Part of a small language model's weights: tied embeddings.
Each number is 128 + 32 x the weight over its row's rms, rounded and kept within 0 to 255. Layers, rows and columns count from 0. Numbers have three digits each. The size before them is the row's rms in percent of the matrix's.

# layer 3 attention value, 128x128, rms 0.133, rows 36-63, columns 0-63
104:135190123179152117092123141135141146127126149128111047190154158151127180076062118163130125109170113095095105115114099021139102142111123100110097158139188105089134116140132138122156183116136095
131:115116109111079098115148101172160145153156138111198119150190099089144074119118122117115180095162123120110179184098100113101139167092119156148100156140113162106103165093160140113114129136108158
134:132141178158137137141187100108105141133085148112079158119087126128120116127167189133202188148114138155155101087156092151134167083120120105119159134085111128107122127119076139099133143086140077
118:197145074129121116108137160129120127126176174045166138161167082137090160118174112131114157105104149157116076116147114132115116130203127166129044167165092151110146134104074085144172142096230188
117:088117160125142147200130143104163166175115153117176106092189073163137077131153156170117046090114124132190183176157130106134144167113149121161132095102129166129132077060082163161109056129095181
115:086086144121108164126094113134124180211165182127147095118123099138124166166135182214143095108079129105149124116141129166079059144153108162127087119136179199136098081139134137167108086143131164
121:112118165109114038141126133102159133174207112091179093157163129050191076175175193191143138147178138152134123135113111174092103152158074103150112086092109191117096114164120156145124059120094136
118:181153164169119146105149148102159156109202100084097093150117059177074132112154117152133118101140151069162106116162115123112126134140096119178148155078170104137117114165139133154211122074141106
124:236104084081082154112142092144174077143145097135116103156139102115148152140134117135154107122154049097093144128113123140123161163103154029120186166146130071160121106100106108183161185169100134
104:115142206132098142101139187158158124120149098143138097116143161118105149143138117142065154093125181122181111131116152105130134056172141094100182080128104121124093077169110078131108083132121133
126:088154092140101114140141108126125135182098131147109088075172118104145144123128169100145156150151065122097125117128094123119019190120138146212173196113167158095122159150189193141096136085109097
110:079130170176128132139092141173136154186115145130121126147109089107149096082137168207191087115119143150133133156105145161141112101061101118151150095147066134158105123072107128156116147141160138
120:176168141107149104108128125095147115131119132135186103122143150110183152089119141147165101135142108164105035151089150132153071164116180130143148148118167107147130124139110132123167125112071141
102:103098147127159083145101123107073203129095081133091116206198170154181109086125131146107082066169152146130100160151125147118166139111108071135135132098107099091083030125110116115135110129131140
129:113140132144145170114084096156138072128153159149171144090085135134137197168074068115137134170079136118148068077208134179131138139120148201151175123106169141098109137129177125076101099105115116
118:121116071155092126147094146091118195118134158125107193074138153177130145112134108130068095189109098118132086116107139097112092135149169203132126163081171102146110162131186121090052153043149097
109:130132103104084126201204123061120116143130123132149119108149093145127078129147122142055164066149128130120156152163118061138109144187084171157146157168098128149155140109150140118175100084147153
142:093142149157166175126118106135156137158069183134040081162113206129096095102107116123113080155114125137111083125157135100163135070133142118019144076093146068147144123100114110148102121110106140
132:097097115087113136147170105147099141164132105122144179086130117142113096099134138106152162161166079157163184120128121118151150168155159064203121171109192130169156137127099177146167143130083137
104:100180127142106161156123087078122193164163098177089056145125104095128135138110030180105110086159166152131122117140105104112141144149124067128122125135176062144100155153140157187123105130123137
126:088179161111148088127107083098160173121159120119099041174161092049154122183141137190127086155171152114120093162147141111140147098180108114140094053134100114099160121146101167168160062132148135
121:148174139168163176186144168113082137145114146111145124124113119136111064039129152164186134084116160207144100104149085108142189149125135038048137140110135081107123119110097150132190104166075103
114:143179101173170096138106137093170106130097117118110106154138138128145207086146169152198137144124114134137091090138083112156074146080083134143203194111126123125109147182125184150152123107102101
121:158108112061105131111144130129150109076141104087184115154175143141186124128134133133106119106145133123122138115148140128119204158090174132109154167120073131148114037157144174096148119197055136
135:126148139137109075139133169092155149143078050075144121129143118156164141133118139114115167114115119160131142103112127136122105102116100078172147186080168133150153123154121128120102143095153117
110:148093137102056150113190104113125133105199188102112112144081087080083086192116097149133180139140143124150100134158085146073140117135102147087096149099112158105091184150161103090178104113137135
099:145141136168109126120115143181097081102135112115193123124155145111126073133081163056110127097105159126095103125099156133084116156165110135083146121168097079117048150161141097109014137131113108
112:124173144181127120145109086145170098153165136108106052183147166086151118104072109165100168138175069124115076148123152093157116123102131117145110146146094078135124099144137112167142118158105152
# layer 3 attention output (transposed), 128x128, rms 0.106, rows 36-63, columns 0-63
099:147097191118136096114133127112137148105099143123114159122125102159150074144176170074122088132052133126071174124114171108144146178127098159102151073174139201133140093107143150128141108117105206
128:148147146146154079098069127112082120118162137150121131102094108112098183120121155146113111142072108082168148096140170128115130088174080061113146129145159100143204093152147160087125132143104139
126:130146122127107130166142134127130170138130097120109187105144141110110109147135153148106149091166110115101156166187123117098130146137147151101077123140160079080100164141134128119093106147145144
116:106103135137131150148112143070110062138046157175089104139105091175125133145180124189101115113193126137115155102091124145125119120127087070129198090173219120112074106086189160105128181130103101
118:160156153091097167106136096100090120139150104179178143077081189098086167102109116087115109175169117124189073105091166136110146122098101152107154148112138154139154179125122105053157154160132120
117:114152164070115172098161132060100095132119114159101148126134135127114142114156100134083138155161110127104148151070140145155141134136095125077201119109111089156124157133117133051134176151094153
121:129112147073139138131121123162096156130165120165129121076092186131068166166175128123087170049091057111137103140100124091177141074163141120098160197130155121180139147115083074087067171169127110
123:149056142105130125186150136083113130111112110166167134095158155087134117090151137105147100148080129194084115079082097113153138110122054121140083162155119101130108123124082148120105143129094161
120:108125133131144077154126150101097125103126144137121148105110174122135167042143106151118097141126167093131168115133118084063189129206104167130126149171156109119103138161175186131056048067045109
110:128108130132116172172099089051132098102107177131106135163101102154146094087142127177186126150089086122113088114149126163132184163068149158169127196101118168151135105103086128162139127138150094
131:153148125082067118054128102133145139132189074132115162150089120121171105153141158113108120142116139113186171158149125084122172070141143128099139050196160111171144114166089056086128092121142153
110:148125153085128106120184100160067118152136110104147163112136145060121177142120083084087170072124102117086179111176138162104093157179124122082135143091112201093126144146098119037166100173141147
120:124065092161092134108124103135105126125129094135128142144073099137122096144216149100177139128091130102114188138144174125113151089133137109135143130126115131144114110164121139127095113089138083
103:181109178144119143121158107118127082105218202149157141074108118105151102138100126118143111090092081100188105126108163113136081151113160137103154149154065143128113184108140109183158162076133142
135:128156063168112130080149207069131151122117097125076117170158119184097069112115164128125086166149133150129153136083148143129137138096146154101108090130109091141128154163059164225179156137159125
117:122210165136075147067176076171145118127122093147139116175105053147144119156122156085173127143156161156104143131156166116154123080113122111110099100179087139095164113138084137160184171162124120
109:132120141100177144140134116148143127073103134167174123082102156126110118135153135092140060162130120158154077132119123158078131089114139110167129089178159160099124109052155072084151148192109048
135:094118109133124150240135125122139126137201069121187167110201083118127117142100112093137179184107197103116110129130159155126144133124095149197112159147052201125096119134113188100156127128111131
134:103189117170076095087115126186163129179148155170180164120052190130102164130149154102097045137141074139168144148142137097128179115124053174116127124102141074101151175120108064122094077132135120
107:133128131089144112093130169114124066068119162140184140113133149104129090136104153099155083190079111125096113141111187095156156142120093211130131122100085146144118115118111109129144128145103110
119:147078152097165152115092194123121103107119166160191122037152158113088124155149140112137174132058148128137111101080129132135135146135105134134141177095147131179127076106122076093112142110153130
121:120057121146143092136179144149135136135135142123136144102098180091133147133139122060112098122154056096096132178184200135143123117118151188167179125159103155115128163115168100105109143090150128
115:086032124085125149134143121175086140089147044103113139145126092152132099168172163080118146070122112128099210157126115079115133152129139158083073084207160163089093138141128087101146119120158201
117:116156137168142133133131133153112137106128189141092098073064177156120204084156096086121099122126080104181112129114156121164110132130160124126131155165111167134163147122164138186121069072124114
137:086099147103117146108051062151107118139199095200153129168085139150134138094143142142162171155148114114105164128156105139173117114144194124111101129133126150085168191121163116186106077133109158
107:109153098144188160141092176092120105085088112131127123104175159107106099151136165155080083146106109100122160085081162125139163131164121120143102079131131077142126107130145201167090151139123068
097:132133131127165102080152124111137084109137134109085124155126117138151168103145103132172110102138081094152076157148129136155152071155222109168133162154076195160151099164080171138189144118150075
114:095087111133138098151095147120135118076128162121133152114115117125110134142164116071126123154087073109115184099183127129118144151164181126168179095133162212128122113095100154141125118116099096
# layer 3 attention query, 128x128, rms 0.087, rows 64-85, columns 0-63
113:117114133115154091157123163126151119064151098199087133109166123165123166145140141189104116194183122126102151098123091125088065056110120083059133170107100176107164197125122137133071133102120172
101:088167191152156171133100133152105122131121094130150087126143097201169111107118129131089170122154112158132135101166162126152089106202083105161151143129149145110212110137201142131076102158110165
109:107170099092157135135150098118164176138201149139153137110136108147129123163116090161058087102069111131119119155087042195159094154110113096107152141106118115165142157139126141065077148158162095
093:102097178184121140161130140105127165141046105115141120168098077170184116153134161142173129137151116185048169148160145138114124108116167125119136099076181074115100116099157114054116132048091188
110:085078156116103135128203196122127102161123188111092086152086117144115117105135149086126187112099124162147129129082138049118108151131135117150124150141086096095130148166112122143137060085117156
083:124158096078140149069129132145142101127160148136159150077085141133070134101139135162111112148132090106124133122139102195115094138160141116146108114138121127156038165210137121094151116102153115
088:103152154166146142158174153105106111101090063134076130091154104074125083148105107198149088125126129109092168069121094085103125151109158140139127144113157166186149179191109095100090143159074135
107:118113128083194153153136131139141147118159133151133167147152163145133138116115112179158121113141124092075113125143121164042167105093139128137116105062166115127067190092151113112125125141117087
084:103111126156150078144131094108109141139133096192101111094092158100110167063158105109067108130139108113137167118082129141142121139139095118068113148157106134163190150184053089108121142153229088
091:109140112168126152169123078117137127177119083127149123097132116106177140139186112117141099108104194149139103122110158170105128112121143146117224099206139167113162146149167152122165204109101123
104:153069092092100060116109086122053100090150116154173144108156119121064165089126089155169189101204159140156143144128134083151098082115102123118080108120138095137104109133163139186160115148133117
132:158136101134146111142114152083224115117131147147140157121128109177141135122116114162194079086082126130099180102078149108165128122104122095123104105141170131139125108124138132141152150115145151
116:087101110148095127112118105144138064146141164142102117113166107125071119141109123148122138131226144107123122148134106205066112179101127128163142118102136157162142156135119110135156151137183095
092:179114136109134098125171150051164162065165213090120156136161114155078159141102120092167128125092148126139165147086206150138156116092081101119089127108138135083136064102113120116110191156175135
094:121148127145091143145151140152162123136104153059173134163111181160136116124106141121188123095100149083131111158161122087135179184057139187093098121161148116105105139080137172176151086090150097
089:099152132087107168139115118115175161097135122108104179150151202169113116213070138131133179134146176111108148142123163133159127171134105146139144083061153107060153176050125108109100103144125146
113:154094114142115142131139151136120104142133120100047141129061117040119126118113131166129092137133131209119127151153112129120076187085130116135121121115079087164118080160147187149157119082159117
102:090135068150122129146136129132180116129232141155172144124140103118143141111108105135028106069067137146112226091138102129130077099143076108113128079140122104157153150178164167112109147094149134
094:119142149190130138176162122160073148135086109072154065164139106202158144131136132101105159061166097079160150143165154133146081087087142129131131104114174102132099090160138115140212112095129114
104:090143129151153155165129137180122139146145123113174067141138075100159151147123130073075101070127143115113133075142079163178110130135128080147135123177105166217080133176136199100135099123164125
105:083117178097118116126145106156163169183119124141113105147081145159182132138147138083134123126131113135112110097096108104162132155098194123102113117170102153119186096150094122100109080055089156
103:164030156138132118195104093176187133116181152141110182081188132119123153133111143164148136117128148128103171133173140099096169132144138138086114171139133089160123098140134144146071126077156107
# layer 3 attention key, 128x128, rms 0.0715, rows 64-85, columns 0-63
121:081138144128150130119095197161128128119047138154147211084183104096078130094168127208141133172144125069072143178133189073135144130182158126160093079123173131093150083113159084104115179154128162
108:105201129158148066161140115134125088094149179127199153160136112130140130204147079161168155149118061141132095122143151127055122028156121151146127150080142100092102188122098090158123103160170122
124:095186170129148157117072169140139157092128137188104142173132149131088105162205045135060176161135062133082163110129091132101099144178101094121130137082142154162101076133128116154119140160071166
098:109142070183068101174108117133184172134136118117136148155105112121141130153119161165127133131169069044171113061112125204121138076152145088130115134089162123171146171140169118177147146160174106
119:123164135142133178114179139090113148053185112173129150165113047168172069132123082105129138094081119107163079156112157153188130095153099102138071122090100139124184111092136127145117113177164142
086:180101119165126118142098156095149192148137188123085127067175177163061128150104141097196068129129104118073178122120090098136126180128118137118116123171051144201180108126097149109080110159089105
099:117090108148103181165149149127136116147160174106193142128173049121120153147121113151158176131084121151139102150132191151166147161112141104165154102141182088133077156107121105135201122105153141
110:144101140150119147154116102165101097190124119174105120070169122137068104107115116110109110202144119200133156111151173128138091094135132132134086167128133156138101136203150117154127148082148078
089:134141184125138137119158146127094058173144089130133164149213132104121123165146099151090155066004187180113147152125159087109146173155187146107134074156158104150129150181156069157124128093159151
094:164084122138094055088188142132062176133122082095126132202131160127144156133185124118118132104121122164170149165187169103189090145103133124087150175103142086157054158073135120144138075100144078
094:097133122161142137092162142167097104210109219098194111129104124137148084121096151114136083095144135137091103133115128107114138087130153114123076117170129197094143039148075197117106145114171101
129:095159189138127111160139071125057148185081136112198117172136127118082128139069148162124187181179124135128139079137110134090185153135111141109132146155119131148108153081116139114152156146096093
111:169087063130130125159112143138132100169155174060184105138207087113157148115107101060175078063136148153113102115142110125171128102108141095156154104136132091061130109193137178114088114101118156
100:136140183124132156153171091092081077170105088111147081220153147151117114095078118065125124115221166172115109137153113152079171135103096192113094101163090119150151134159135184156130145109124103
107:137103129116131105148141134082110135153154123084110083144062146149086168105073193080104088132178124131141096075149045144164126154150150107174096162162094141150137188098163119144171142092134134
095:126140130165171122142130121165132161080121059160086166166117060049086152060155118143175121152117093083088098076085134212141162085151109125155162140127178164115129127094103104159098114192161112
107:112173150121128137147143113142134188119160099148125075090110117164132164137105210105066096135076131125155130143140033147093114107103096090135171141111108180172131102029098139152117152094081160
106:114164182088165105186081171138129155136117113189121169169108173135089098174195117179113196115130104161115173111124148157066102113149132151096139157112098104151113095118142154143144080119090116
097:103147103116088106151159119121111125154170144160138104106081161177106118135076132139119175169164061134074146041103138190097151096160078110077133131089073110180143198156122152171163158118143133
107:155127087071130118124053154131109105126158136167120150163068169166166116203232134151086121190157121122143097125154081110129059136109135133107132156080088117117147118135133114117142100073040164
109:113128102163136048155121156146111114106138128185127190147143075145153136136156117141094083123108052112140140141141094104175126125154141130110132164107095126114130152132152062137142148163187181
122:134125141143113126238065124111153107169103126120203097134085095092063118107105159114161121145177161122138145083158162126125150142100182169134161143153110135069125137184160089163134150117140160